From a checkpoint of a small transformer trained on Wikipedia.
Size: width 640, 10 heads of 64 (1 for keys and values), MLP 1280 SwiGLU, vocabulary 34761.
Training: a variant of Adam for these matrices, 1000M tokens, 7629 steps.
Each number is 50 + 15 x the weight over its row's rms, rounded and kept within 0 to 99. Layers, rows and columns count from 0. The size before them is the row's rms in percent of the matrix's.

# layer 4 MLP gate, 1280x640, rms 0.0349, rows 134-188, columns 0-127
097:54 32 44 50 50 63 28 48 97 50 58 38 42 48 53 39 55 21 44 45 33 41 50 61 44 66 34 37 60 57 59 54 42 35 70 77 44 52 44 72 72 43 64 41 68 58 34 52 57 43 83 49 44 17 59 45 23 68 39 53 32 51 49 40 36 57 36 51 71 63 60 78 62 50 65 54 48 54 34 44 65 41 09 18 51 64 51 39 61 58 34 57 58 65 49 51 60 86 39 36 74 46 45 59 04 56 59 67 39 49 25 51 69 61 44 79 27 34 27 74 51 63 71 49 80 68 60 72
099:30 47 36 53 63 56 37 59 72 87 63 40 67 40 50 16 35 66 60 71 74 26 52 45 27 33 44 43 61 82 45 41 53 23 45 30 27 47 71 48 36 33 43 47 51 62 46 68 75 37 58 38 41 45 52 71 46 30 32 43 24 52 52 61 62 29 49 44 51 31 50 48 65 51 56 58 46 56 56 49 55 28 37 70 45 42 35 55 40 83 28 42 44 62 80 60 45 55 48 35 33 37 78 54 31 52 47 46 70 70 44 61 55 67 50 68 18 50 55 69 40 51 46 77 47 47 77 50
108:41 40 24 47 66 54 48 45 42 22 64 43 26 65 48 48 79 59 76 60 56 56 44 43 55 64 73 69 74 55 47 81 38 63 21 37 35 33 56 66 55 28 49 40 67 47 45 47 53 59 29 28 50 59 34 39 89 41 39 45 35 56 65 63 49 72 57 19 70 42 58 40 61 73 71 47 52 74 63 73 44 62 67 93 64 40 99 37 54 41 60 62 38 48 40 59 79 47 61 52 42 33 53 47 37 43 53 42 33 36 44 23 60 66 58 84 77 40 24 45 64 54 74 50 55 53 55 46
096:38 33 34 53 38 59 39 39 48 42 73 58 45 38 37 46 42 69 47 48 52 56 35 67 71 46 32 65 77 73 41 54 48 31 63 29 62 62 42 18 46 52 43 46 33 61 64 51 56 65 28 52 49 67 65 58 28 44 69 55 53 40 43 58 35 62 60 49 26 40 61 60 66 45 36 56 60 31 68 46 48 57 37 33 43 73 34 40 27 44 74 44 60 44 35 53 51 46 79 30 30 45 60 58 61 69 52 65 61 51 59 80 65 74 63 57 47 40 39 42 42 60 48 34 59 43 54 84
100:53 60 36 52 27 44 55 48 66 61 63 58 49 52 72 47 29 25 34 39 53 42 36 61 54 17 46 51 42 27 56 52 59 35 26 55 59 41 63 53 50 51 45 69 53 29 58 58 65 73 50 74 54 64 44 77 53 61 44 67 38 61 77 50 42 26 64 17 56 56 58 48 43 51 59 47 41 66 35 25 49 37 45 66 33 62 37 72 59 79 32 63 77 63 45 55 37 53 41 63 64 39 60 70 51 50 72 40 55 29 40 33 64 50 86 26 69 51 61 54 57 30 43 44 70 37 39 26
105:22 70 46 50 96 62 14 47 55 68 59 45 61 31 51 36 56 52 91 71 73 54 44 81 48 57 54 41 41 52 40 67 69 62 48 53 75 46 47 61 62 62 63 59 42 43 47 61 53 70 63 42 50 49 52 67 40 33 45 59 58 61 22 72 47 54 59 68 66 48 60 78 71 70 48 38 38 59 48 43 55 52 34 37 69 39 38 58 39 58 41 65 57 52 58 63 65 63 26 47 53 38 31 25 45 40 56 64 36 59 64 48 46 48 49 61 16 43 48 45 35 37 35 43 47 48 80 65
095:57 40 53 54 53 40 48 54 65 63 50 23 50 34 07 43 32 38 18 71 19 51 52 49 31 63 54 49 68 77 46 46 45 56 82 53 71 54 53 58 66 32 56 61 46 51 42 65 57 66 77 43 62 64 46 51 37 36 52 54 33 64 80 46 58 42 51 44 42 36 56 66 53 43 40 49 49 56 40 48 60 45 20 55 61 31 44 45 53 60 47 29 42 33 43 46 49 52 56 64 60 49 37 48 17 54 69 62 71 54 53 41 28 38 62 62 44 56 39 60 45 72 36 62 36 77 65 58
088:42 53 49 67 36 46 54 29 54 85 68 41 30 74 54 60 43 41 40 25 45 41 42 47 46 45 21 54 52 43 35 53 45 65 40 34 43 41 49 33 54 41 27 40 48 37 65 64 46 12 53 51 40 51 62 67 39 49 37 59 70 69 50 50 29 33 45 28 42 38 24 73 72 45 56 47 15 60 44 40 42 45 48 44 34 40 53 78 64 52 60 60 60 53 43 71 69 48 32 86 59 55 58 57 47 63 53 45 33 51 30 50 29 30 52 42 68 51 39 61 30 50 22 63 32 46 78 35
099:64 85 37 49 26 66 56 20 53 29 42 47 45 53 32 69 50 26 45 64 55 46 64 58 34 75 23 58 66 39 42 27 48 44 84 38 55 61 39 41 55 33 58 56 58 40 70 56 50 50 60 52 36 63 39 49 44 47 52 33 58 36 34 66 62 65 65 55 45 61 31 43 51 31 44 63 54 49 40 53 68 36 34 64 40 34 53 55 43 87 40 69 44 89 38 41 35 52 47 58 32 29 40 55 24 28 52 30 36 65 52 59 71 54 30 65 62 47 64 48 44 67 59 58 37 35 49 72
099:64 43 67 67 79 51 58 54 61 66 29 46 29 71 17 61 58 39 48 30 59 35 27 66 54 65 26 42 41 25 37 74 67 29 30 46 57 57 56 63 52 54 60 40 34 47 58 72 57 34 30 24 56 33 72 61 45 28 53 45 26 51 60 59 58 33 25 12 37 49 49 42 59 71 65 53 31 33 76 33 47 39 41 57 51 45 74 73 47 49 27 59 29 70 51 44 69 50 33 43 36 36 62 51 96 47 52 52 33 46 52 53 48 52 71 50 55 41 35 30 68 78 45 55 52 68 38 51
096:58 61 74 49 57 49 54 47 16 19 39 59 51 82 53 30 22 84 64 32 46 49 28 60 44 35 52 72 71 56 60 61 57 29 43 40 82 31 52 62 68 17 38 60 51 52 46 36 36 53 33 57 51 62 50 50 45 63 39 55 55 42 17 57 60 76 38 45 61 53 48 40 51 38 34 46 67 30 24 79 57 18 70 70 62 36 57 48 42 37 56 35 45 33 53 34 43 71 75 71 34 39 78 38 29 51 51 45 41 46 59 67 49 78 65 49 55 56 34 38 28 62 45 28 34 35 66 47
099:52 27 62 51 49 34 41 46 52 35 16 66 51 37 53 59 62 45 37 54 67 57 37 57 38 55 57 68 65 29 66 44 55 51 60 61 53 52 39 60 49 47 47 50 42 72 41 29 43 31 31 43 57 57 49 44 42 49 47 52 50 52 51 73 54 53 89 50 54 30 48 53 55 68 42 48 62 50 41 48 44 57 24 45 69 38 44 40 56 48 40 81 34 55 53 45 56 38 58 47 67 59 38 61 22 53 47 54 27 46 52 58 47 65 64 44 51 40 48 50 53 50 41 46 50 54 53 78
097:43 39 59 42 59 78 59 26 71 63 39 52 59 65 23 36 74 52 51 29 49 26 56 52 46 54 41 72 71 34 23 75 64 29 32 53 48 27 29 36 42 55 50 33 47 40 60 48 57 41 75 37 49 42 45 36 51 67 29 76 42 51 42 37 34 30 64 75 67 42 82 66 53 40 17 58 46 56 34 40 78 47 51 59 55 46 57 67 38 99 50 41 35 72 56 46 67 50 56 36 33 60 62 23 67 33 52 45 31 43 22 65 47 60 45 56 59 71 36 35 48 66 55 66 64 46 39 19
098:50 85 28 58 43 42 71 15 43 55 66 59 51 70 40 30 35 22 77 40 54 44 51 51 71 64 47 75 60 51 15 36 33 56 32 67 75 57 29 56 56 26 18 34 59 51 45 51 50 44 71 47 53 41 52 56 30 31 34 54 55 73 31 53 37 63 67 54 45 55 35 49 64 40 54 26 45 47 66 36 52 50 43 54 50 74 56 73 60 58 42 97 47 66 48 45 50 43 70 62 53 49 18 56 38 23 51 63 18 67 51 51 39 28 33 43 64 60 32 47 56 55 58 56 20 45 88 72
097:56 88 61 90 64 41 47 32 50 44 38 48 33 31 43 60 53 37 37 48 65 60 56 49 13 37 24 63 30 73 29 74 29 60 83 69 69 44 28 46 35 26 45 36 56 50 38 41 26 51 67 44 49 56 41 40 48 56 36 49 57 32 45 48 60 42 70 24 59 46 48 59 29 30 33 46 00 39 47 43 76 34 61 43 52 60 10 47 69 36 47 47 80 38 55 51 38 56 57 35 39 34 55 61 55 55 52 58 29 50 58 29 61 52 34 32 36 17 76 43 51 53 42 64 53 66 57 68
102:49 46 33 34 41 52 80 63 57 41 68 35 55 48 55 85 49 55 44 64 70 81 82 67 36 54 55 55 81 74 49 64 44 58 57 72 56 44 27 52 39 64 37 26 36 55 31 57 24 66 72 41 37 39 30 64 52 75 50 68 47 27 44 49 55 48 53 23 67 49 29 54 46 47 65 40 29 39 36 54 58 58 51 58 41 50 54 54 50 63 37 37 37 69 38 30 46 44 32 65 47 57 32 45 64 52 59 45 45 53 72 53 40 43 22 63 49 35 35 34 34 70 54 55 83 43 61 73
102:28 57 42 41 63 54 37 53 38 56 32 37 31 46 61 22 61 41 59 43 49 52 56 34 51 63 58 52 44 69 42 42 48 18 47 76 52 39 62 35 61 30 46 33 33 46 44 65 82 27 59 31 52 56 61 43 47 48 55 40 38 87 56 52 54 43 48 59 51 46 49 44 65 65 45 53 38 60 55 53 52 63 45 26 59 57 44 39 36 40 40 52 31 45 58 40 26 47 49 66 37 37 57 49 67 44 62 63 71 50 39 59 48 46 34 52 71 49 57 16 62 63 65 37 50 49 68 62
102:62 47 55 52 48 68 19 45 79 34 62 25 52 34 62 42 56 71 67 40 56 54 59 73 50 33 48 42 60 44 67 71 34 45 27 41 36 63 63 39 50 70 34 52 72 60 54 35 65 57 63 42 41 64 59 59 42 63 31 57 57 79 69 22 25 53 37 31 41 75 44 35 64 66 29 27 56 37 48 56 46 51 45 32 60 62 92 60 51 50 47 67 29 51 65 43 81 75 40 56 46 07 21 30 47 35 50 34 74 53 53 46 52 69 38 29 31 46 52 39 58 39 63 41 78 61 35 60
100:18 68 61 26 58 22 36 51 44 55 45 46 68 52 71 36 56 31 71 42 37 35 58 61 36 33 70 60 51 61 50 56 63 67 57 45 56 60 09 31 36 62 41 35 29 46 48 62 59 50 59 38 38 69 40 57 49 61 35 66 48 78 41 59 66 53 77 58 84 22 50 76 47 71 41 44 64 43 45 76 51 62 18 27 52 17 23 49 32 55 35 60 54 29 78 79 66 61 48 51 66 31 63 45 44 60 51 80 40 57 57 43 40 34 39 21 43 30 25 46 71 45 55 40 52 50 55 71
110:57 55 59 69 58 48 46 38 44 69 34 45 18 38 37 24 25 33 06 77 52 63 70 49 62 40 58 56 80 50 59 56 39 48 49 57 47 37 58 58 43 47 60 49 36 52 08 35 53 70 75 61 46 47 46 73 30 46 30 69 63 23 81 23 32 56 48 47 60 32 40 68 47 61 50 36 42 44 42 35 30 47 67 51 21 53 52 40 79 49 42 68 81 72 62 56 59 46 46 85 50 69 60 47 34 48 59 39 44 80 71 30 77 53 66 43 26 61 52 46 49 43 61 56 69 53 32 62
097:26 48 41 56 43 70 54 57 39 71 58 46 44 42 87 54 62 25 89 40 38 73 65 84 28 36 56 79 39 58 59 79 72 46 53 61 40 41 40 43 63 53 59 44 37 48 28 49 66 55 52 44 57 56 48 64 54 52 40 31 43 43 55 64 64 48 39 64 71 60 62 58 65 37 62 58 38 55 34 41 50 61 38 30 37 27 66 58 14 63 45 62 30 39 73 52 64 54 64 50 61 51 41 84 73 71 43 39 42 49 42 72 37 61 47 58 57 49 36 45 56 47 51 45 59 28 55 38
099:45 62 39 33 34 80 21 41 67 55 24 61 64 67 62 47 42 59 54 39 39 43 52 45 39 45 46 44 83 58 55 47 45 13 61 35 39 52 52 26 37 58 53 69 59 42 54 64 75 63 36 49 32 68 54 47 68 49 58 57 41 57 56 53 49 60 81 79 85 18 38 70 54 47 47 57 63 53 41 27 76 60 46 27 81 65 36 70 60 42 60 75 32 50 47 42 67 71 60 49 60 54 46 46 50 37 40 67 55 46 38 41 40 53 41 22 49 53 22 67 56 42 49 47 67 68 57 57
105:49 60 48 32 55 47 37 57 39 50 71 61 38 49 45 50 60 22 48 37 55 66 73 39 42 50 35 61 43 76 56 49 33 46 22 58 58 48 37 66 62 49 62 64 48 52 70 62 54 70 40 45 40 39 55 48 78 50 28 54 68 28 43 49 38 39 70 57 77 29 64 45 59 51 41 40 41 60 38 60 53 36 58 56 29 52 34 64 75 72 52 55 55 42 43 48 34 57 58 45 57 24 44 45 78 48 68 75 71 69 49 65 25 49 32 16 46 58 69 32 58 50 38 38 66 64 23 38
099:61 89 32 43 37 56 56 50 45 40 42 67 57 45 44 30 68 39 63 67 40 61 43 49 51 60 41 76 59 30 58 33 51 47 73 52 35 52 31 63 40 37 58 51 87 31 51 28 58 36 42 71 55 61 20 92 63 29 37 44 19 82 61 48 50 12 66 39 43 32 53 51 34 56 55 47 49 54 31 44 42 28 58 30 75 51 23 52 49 64 42 56 45 44 38 51 23 77 35 70 60 45 57 46 41 58 55 57 59 61 46 40 38 25 41 80 52 52 42 63 59 40 51 53 62 40 69 54
104:59 74 49 27 40 23 47 56 34 34 49 69 38 42 55 33 19 52 82 81 12 67 41 36 56 71 70 55 49 48 20 54 62 33 63 58 42 27 71 54 31 67 79 29 93 32 45 53 56 15 21 36 56 56 53 47 58 41 74 70 37 57 63 42 65 52 41 43 80 52 48 51 50 60 63 49 34 36 40 53 39 47 40 33 59 48 47 59 55 55 64 40 52 42 47 39 41 41 37 70 62 41 72 51 71 49 65 71 42 53 84 66 63 24 65 55 55 86 43 38 59 57 39 34 56 50 60 59
099:42 49 46 35 45 54 29 64 40 62 35 72 59 54 15 62 49 67 91 35 51 43 52 47 57 40 08 58 22 61 64 16 45 75 64 51 66 30 66 58 67 46 57 33 63 19 51 75 47 65 36 39 53 51 82 50 62 33 54 41 59 79 46 64 47 43 47 53 65 54 47 57 70 88 39 44 48 82 29 58 36 33 30 38 79 28 89 67 31 63 33 74 57 48 71 57 31 41 51 58 56 46 32 39 46 58 54 67 32 53 44 68 42 47 48 57 67 51 51 31 56 79 52 35 46 49 41 41
092:42 43 33 36 45 64 25 47 57 49 62 58 28 43 23 44 51 43 45 51 33 65 38 58 59 32 68 49 49 62 58 49 34 15 53 55 40 68 28 61 67 36 53 57 67 84 60 41 60 25 35 60 56 80 59 29 64 58 43 81 64 49 78 66 45 54 57 17 65 51 65 66 54 36 47 68 45 42 48 38 62 46 33 26 67 51 44 54 64 57 18 68 71 48 48 54 24 38 37 63 47 23 45 59 49 60 42 76 84 82 40 46 52 55 38 33 49 57 54 37 42 83 58 68 77 45 71 38
094:55 47 28 32 45 15 41 39 65 52 40 45 59 29 29 37 57 35 71 49 25 52 61 86 34 45 66 61 64 63 20 33 38 50 58 73 45 43 61 39 56 54 33 72 55 39 24 76 60 52 57 34 39 61 42 26 56 50 55 39 39 48 48 82 64 17 53 46 55 74 28 94 68 49 45 53 63 40 08 47 69 61 48 45 76 63 32 70 45 80 47 59 41 56 53 32 48 63 19 82 69 59 37 69 53 43 58 61 44 56 59 66 47 59 65 56 62 43 65 56 65 51 43 59 77 58 48 53
108:33 60 27 40 42 50 33 59 38 40 33 51 65 45 41 65 55 60 72 50 34 43 53 65 56 74 62 57 35 47 71 49 57 36 33 43 35 29 42 45 40 38 51 18 40 46 36 69 48 56 47 15 46 49 51 37 52 65 27 32 54 61 55 57 49 45 71 50 66 43 46 69 27 64 45 49 29 61 48 41 43 34 47 45 59 42 73 76 60 47 43 75 44 55 59 29 38 35 17 30 61 36 25 31 72 57 64 77 40 55 60 37 51 47 36 33 70 15 68 60 26 72 47 38 54 56 60 31
101:36 53 40 53 44 50 56 36 57 40 53 45 43 54 49 71 73 57 37 42 16 38 52 42 62 39 51 38 82 45 58 69 47 36 60 35 68 44 70 61 59 07 41 51 65 20 25 61 58 49 68 56 38 41 60 38 74 43 55 56 52 86 63 68 47 75 55 11 80 36 48 34 76 57 57 59 46 48 36 62 32 54 46 57 76 62 26 49 35 27 42 48 38 46 39 73 51 40 48 23 71 53 66 19 43 56 57 36 48 55 63 44 48 57 27 64 76 45 20 62 47 59 30 53 27 51 75 21
095:35 41 51 52 68 44 23 52 54 33 67 52 48 41 60 43 21 20 55 26 50 52 77 70 40 29 55 27 18 52 39 51 46 27 60 53 63 35 59 43 64 31 35 62 43 18 49 30 45 48 47 23 47 66 29 55 50 47 33 51 69 78 55 56 48 66 16 53 89 39 31 50 32 73 56 57 34 33 29 60 46 54 47 71 40 43 68 57 71 49 59 66 75 58 59 41 39 58 55 90 49 52 61 48 60 47 46 48 40 56 62 34 46 51 38 39 24 37 38 42 31 34 82 63 61 66 55 56
100:60 49 41 36 43 46 51 29 64 53 39 36 62 40 37 40 30 59 70 59 37 48 35 67 76 56 59 51 63 39 24 42 51 34 77 30 27 44 27 53 63 44 48 68 67 64 62 13 53 45 60 52 44 54 25 39 61 50 55 27 57 55 50 38 28 46 65 47 41 58 58 60 56 58 47 50 51 48 49 45 49 24 76 51 61 43 42 72 33 61 44 57 47 58 30 66 63 46 56 62 64 41 43 42 48 34 51 43 57 47 66 27 42 21 73 77 26 36 19 53 95 32 57 57 52 66 38 63
100:64 25 48 25 52 78 70 76 64 53 46 46 78 35 46 43 69 44 38 58 40 74 48 44 87 45 49 42 61 39 40 78 34 65 67 43 25 63 41 78 51 39 36 49 74 31 44 44 55 54 36 50 43 39 20 51 68 73 61 55 48 39 57 00 33 75 60 55 64 52 57 57 60 60 42 28 66 41 46 54 34 44 51 26 62 44 49 34 44 44 44 55 69 57 52 28 40 24 56 64 42 31 52 35 53 48 43 50 67 40 59 38 13 47 67 30 59 49 60 42 43 51 68 69 48 47 65 26
102:38 42 67 55 54 56 36 47 65 41 53 64 45 30 50 47 58 87 86 59 65 58 40 82 19 58 25 62 61 79 53 76 55 45 20 44 44 47 33 51 32 48 31 32 68 33 46 51 44 63 46 47 50 43 62 73 27 51 60 54 46 36 58 61 39 60 57 61 37 38 39 62 58 58 61 30 76 38 45 64 79 42 60 54 82 42 43 45 82 49 56 17 73 79 59 19 51 44 59 38 44 44 57 39 31 28 59 37 53 60 44 55 57 41 86 53 35 62 54 80 36 19 38 40 54 65 52 47
094:43 79 51 55 60 39 43 35 52 60 52 70 72 71 72 31 59 49 11 57 13 48 53 58 45 56 58 48 62 74 60 46 69 54 38 51 30 53 55 26 47 42 64 36 44 53 70 58 53 54 43 78 27 70 45 63 73 53 60 51 51 52 46 69 51 67 52 25 41 63 44 44 53 64 42 59 52 59 43 39 75 49 52 61 67 74 42 26 46 55 58 29 59 61 46 19 53 55 51 51 41 57 30 61 47 54 64 73 64 59 41 42 35 62 46 36 51 60 37 40 52 29 35 48 48 34 45 62
088:67 54 53 47 27 45 63 66 64 58 30 33 54 25 20 55 33 47 48 49 47 55 69 37 43 65 61 51 61 55 94 64 40 51 57 56 45 40 57 40 62 49 62 30 33 46 53 67 53 40 55 04 48 52 52 47 39 56 35 63 38 90 31 53 38 30 20 45 69 22 78 58 50 61 21 31 49 54 56 37 66 43 32 43 47 45 43 32 68 50 68 72 55 71 70 43 54 63 42 60 42 28 58 51 43 44 46 69 61 44 29 76 60 63 24 19 44 52 28 39 63 61 58 61 41 38 67 61
099:34 61 56 87 70 49 56 43 01 31 52 42 08 52 50 62 59 46 51 49 29 57 48 56 69 39 66 48 47 40 45 39 48 49 76 36 60 46 42 65 36 32 39 51 46 52 54 48 64 48 38 20 44 32 33 43 47 48 25 66 45 33 38 64 26 33 31 34 41 60 34 37 51 56 65 35 42 50 37 56 46 26 58 71 38 50 52 53 40 55 73 52 49 63 31 59 45 19 43 56 71 61 72 54 58 21 49 44 28 57 62 56 44 51 70 60 68 43 46 71 76 77 37 47 60 64 66 66
109:17 39 18 64 58 43 57 69 62 77 33 41 51 41 62 27 60 63 58 53 11 61 39 50 32 49 45 64 41 58 40 67 45 47 24 47 41 81 37 84 61 62 51 64 55 78 71 67 54 40 42 31 51 67 33 73 60 70 22 65 60 71 37 17 71 45 65 50 28 67 47 60 82 64 53 43 55 41 47 51 77 47 30 15 33 59 46 30 64 58 52 32 61 55 53 63 59 46 27 59 68 51 56 56 50 73 59 83 36 55 30 51 42 56 39 46 33 29 52 39 43 68 47 36 55 67 68 71
099:49 69 70 76 63 55 20 51 43 49 29 53 49 73 46 64 64 57 45 59 57 70 42 32 62 12 27 73 52 50 60 78 70 54 54 51 32 62 39 38 66 38 37 38 46 28 53 67 41 52 49 42 35 46 53 65 44 48 65 57 26 46 46 53 62 53 46 67 57 36 41 51 32 71 69 69 31 42 30 64 49 46 56 36 60 50 39 47 44 53 60 38 66 55 51 49 42 40 41 36 40 29 38 35 49 58 58 72 47 28 45 25 89 53 22 67 49 66 54 61 55 43 65 49 29 39 37 55
103:50 51 71 47 53 23 37 47 71 21 59 66 39 53 52 69 46 23 25 58 58 52 38 33 60 20 58 63 81 61 30 41 74 29 41 20 47 44 63 35 59 49 47 39 44 61 38 44 54 66 82 22 34 55 77 76 47 63 49 37 67 77 46 57 48 50 47 40 61 68 47 38 35 58 64 58 52 42 53 39 59 54 65 67 66 36 06 41 41 67 37 40 50 62 50 50 57 49 67 26 34 51 48 35 00 33 58 43 69 61 73 42 49 59 80 32 38 73 38 32 72 56 30 30 56 78 25 43
104:85 49 37 39 36 53 20 28 58 16 43 52 59 65 41 59 43 66 53 55 41 55 45 43 45 43 49 57 38 54 55 53 53 45 54 48 60 07 33 63 55 79 54 62 66 38 44 33 57 81 53 43 43 67 66 53 30 72 39 53 41 56 48 44 39 39 48 54 70 28 55 61 48 73 45 41 70 43 58 33 73 68 43 40 67 47 47 36 42 61 60 54 46 29 62 36 49 60 49 34 35 55 54 26 71 35 64 43 20 39 36 20 35 76 63 22 33 56 70 50 48 58 42 44 77 20 39 66
101:69 68 31 51 48 52 36 35 64 51 56 32 48 53 17 63 64 38 65 49 54 73 40 45 34 32 41 51 56 61 26 76 43 62 57 68 45 56 53 44 49 31 57 47 42 53 79 19 52 20 55 38 46 92 52 64 43 35 65 46 55 59 63 64 57 39 38 39 59 54 37 76 65 74 44 49 22 58 53 55 65 47 12 31 46 49 50 26 45 55 34 47 46 45 51 48 89 34 39 40 13 65 21 47 48 56 45 73 43 46 13 56 17 64 56 16 48 52 28 59 42 55 75 35 70 40 62 78
097:44 44 58 54 21 63 46 60 47 37 58 46 60 56 97 65 59 45 47 52 42 63 67 60 52 53 29 46 49 45 44 44 63 47 37 58 35 36 52 41 48 53 80 26 45 43 78 54 56 48 43 58 46 45 38 44 59 91 57 66 53 49 42 55 48 63 39 74 57 41 55 56 64 55 48 30 44 45 45 40 66 38 49 25 81 25 36 68 47 37 49 57 45 35 70 69 53 29 41 72 46 52 79 15 44 69 58 36 61 55 31 67 76 27 36 49 33 57 57 43 25 43 60 72 66 45 54 64
104:52 47 43 69 46 45 32 29 42 23 66 44 43 62 42 66 35 35 33 46 43 39 73 58 55 42 71 63 48 21 60 48 34 38 32 49 43 70 29 85 42 67 47 26 49 27 46 60 53 75 30 45 38 52 59 49 25 36 56 81 49 38 43 82 63 46 70 53 76 50 49 50 29 37 84 63 26 60 35 62 62 31 49 62 56 33 65 64 57 45 74 58 43 39 34 82 33 43 20 41 60 43 60 61 67 30 64 42 46 71 42 45 48 48 51 65 44 47 43 74 36 24 45 66 67 43 42 29
105:26 46 47 59 46 61 63 54 55 38 42 47 51 46 67 27 35 66 68 56 37 43 52 61 58 66 42 65 86 53 24 53 69 50 35 50 46 44 58 23 41 46 50 71 44 30 49 65 52 46 27 27 57 59 42 60 42 35 55 72 49 56 85 43 43 21 43 22 52 60 56 31 43 53 56 72 22 51 16 47 58 45 47 31 41 58 35 51 58 46 41 63 63 49 53 62 63 58 28 27 57 47 52 41 64 18 46 57 50 62 53 83 33 37 79 45 59 25 25 60 44 50 46 65 57 48 52 27
100:63 38 45 57 49 76 61 56 82 41 55 47 34 71 56 44 51 54 53 64 48 58 45 58 49 34 50 48 67 52 63 53 53 57 54 27 55 81 59 54 51 72 55 37 61 54 33 45 55 46 32 69 46 43 45 30 47 50 50 82 46 60 71 63 39 46 56 54 47 41 72 42 57 29 26 47 43 26 46 29 45 51 67 40 55 61 72 24 43 30 48 89 43 59 58 27 30 69 40 44 75 44 55 47 73 35 45 35 37 33 34 47 24 60 51 74 55 55 32 53 38 72 56 46 27 45 77 48
099:31 63 61 74 37 46 45 62 43 67 76 57 56 64 23 39 57 77 75 36 49 42 60 74 45 26 57 57 63 27 49 42 75 61 47 46 61 75 65 47 41 43 79 48 58 51 40 51 49 54 63 45 57 40 48 54 62 40 25 44 45 51 40 46 51 21 58 70 57 47 52 64 36 27 58 41 30 47 46 47 54 50 17 59 72 38 58 46 37 61 17 55 56 53 46 50 59 54 64 47 62 20 48 51 38 51 53 54 34 68 66 47 47 36 49 53 54 55 14 59 51 54 63 52 35 66 57 53
097:59 54 24 61 37 29 58 59 31 71 53 69 28 57 56 41 36 24 49 72 27 46 57 45 88 43 55 72 54 31 35 36 44 78 76 51 56 50 28 61 68 40 67 36 44 49 24 85 60 54 42 73 45 69 48 54 43 43 44 70 44 27 70 53 46 43 58 37 46 54 29 40 69 34 46 81 61 50 46 62 62 30 30 37 60 38 46 38 46 70 47 66 45 79 40 48 41 65 55 54 58 68 60 25 51 31 43 67 31 47 53 58 25 47 35 65 91 48 58 42 61 44 37 61 56 44 45 36
111:47 47 30 84 51 50 55 72 52 46 51 48 62 37 32 50 41 73 20 49 44 37 39 16 54 60 38 60 54 45 51 51 34 37 29 25 59 55 54 29 51 50 52 45 78 49 36 58 49 50 43 39 27 44 37 35 46 21 49 86 42 45 39 42 53 55 45 52 74 60 63 37 36 76 53 26 53 32 38 62 19 35 57 64 35 73 40 30 56 43 74 53 66 36 33 55 39 69 47 46 67 59 63 48 53 52 75 52 49 53 52 62 68 36 62 46 67 55 42 60 61 62 40 34 59 49 63 60
103:43 56 76 45 31 47 79 39 56 69 52 50 26 62 74 58 69 28 75 28 40 40 52 41 27 28 68 79 27 70 64 63 53 63 34 60 37 78 23 64 60 67 51 51 52 39 73 43 76 27 85 34 56 39 50 47 55 53 56 63 54 70 64 35 50 38 54 29 49 57 52 64 44 60 34 77 59 53 63 62 71 51 68 22 98 52 68 52 61 64 48 58 65 55 60 49 61 28 61 58 23 40 54 54 62 45 60 40 69 55 30 43 63 31 36 68 38 54 67 74 84 82 98 49 46 68 29 48
105:37 51 58 27 33 51 67 30 27 36 58 51 52 86 29 52 22 52 90 53 70 57 48 52 48 52 56 46 45 41 36 57 64 44 46 38 45 30 48 24 45 36 29 70 52 49 45 54 56 45 56 46 40 41 43 25 31 61 78 56 47 54 49 32 39 52 65 43 61 61 44 55 44 59 48 63 40 57 34 90 22 62 55 73 33 82 46 48 67 94 78 60 36 41 54 55 63 32 40 75 50 47 40 35 78 63 59 54 26 51 66 52 69 52 50 47 35 41 36 77 45 63 41 40 50 59 34 49
090:38 64 40 25 56 24 23 26 57 76 40 76 62 40 32 22 75 25 57 61 37 55 61 82 50 45 39 40 61 69 54 59 47 51 53 47 49 34 43 59 38 80 51 37 53 34 43 29 71 36 47 00 55 42 50 43 83 31 44 76 39 52 64 35 75 34 67 37 73 24 63 60 50 73 41 42 21 65 48 14 76 43 71 64 38 47 40 68 46 52 36 68 41 56 42 54 41 61 59 69 50 53 43 56 49 49 49 32 13 40 48 55 32 68 54 42 30 49 38 63 83 70 50 54 71 37 52 56
099:67 54 47 51 38 35 53 65 36 60 46 74 22 42 54 49 65 39 29 53 20 41 51 41 34 43 65 55 53 60 40 59 35 75 64 64 63 67 34 68 55 40 61 40 59 30 49 38 66 59 50 27 47 72 45 59 53 39 45 33 57 69 61 36 62 32 37 69 57 09 42 39 18 41 27 70 56 58 20 71 57 49 60 65 53 56 68 52 43 56 55 42 51 25 43 51 22 54 54 42 34 79 56 43 64 45 50 51 46 22 74 50 31 57 49 64 42 72 52 43 66 77 45 52 43 52 43 19
109:34 60 37 66 63 43 25 74 65 41 33 49 46 40 48 23 75 42 37 49 66 23 58 27 54 36 53 40 40 67 50 39 44 58 71 55 59 62 54 46 58 43 33 61 65 64 46 62 41 54 77 38 52 73 60 68 30 24 69 26 21 44 38 58 61 57 53 62 75 27 49 36 57 51 22 54 52 59 41 27 60 49 55 60 64 28 27 53 24 40 80 48 53 43 47 45 33 60 24 54 78 25 35 58 65 56 60 57 57 69 57 65 53 25 53 56 36 31 42 45 25 68 78 59 41 61 59 42
102:71 65 29 45 63 46 39 56 53 74 53 53 38 59 62 42 71 26 70 82 42 68 42 72 47 35 38 33 75 44 77 54 44 39 71 33 43 39 41 30 45 56 56 55 55 52 69 48 82 56 35 56 51 56 42 53 49 60 36 76 59 58 54 72 36 27 63 57 68 42 37 61 73 46 40 64 51 32 57 43 69 38 78 42 59 49 23 47 42 42 47 84 73 36 57 42 55 60 22 63 54 62 50 48 47 37 46 27 16 42 51 53 52 22 25 75 33 40 51 47 30 50 33 55 51 52 41 34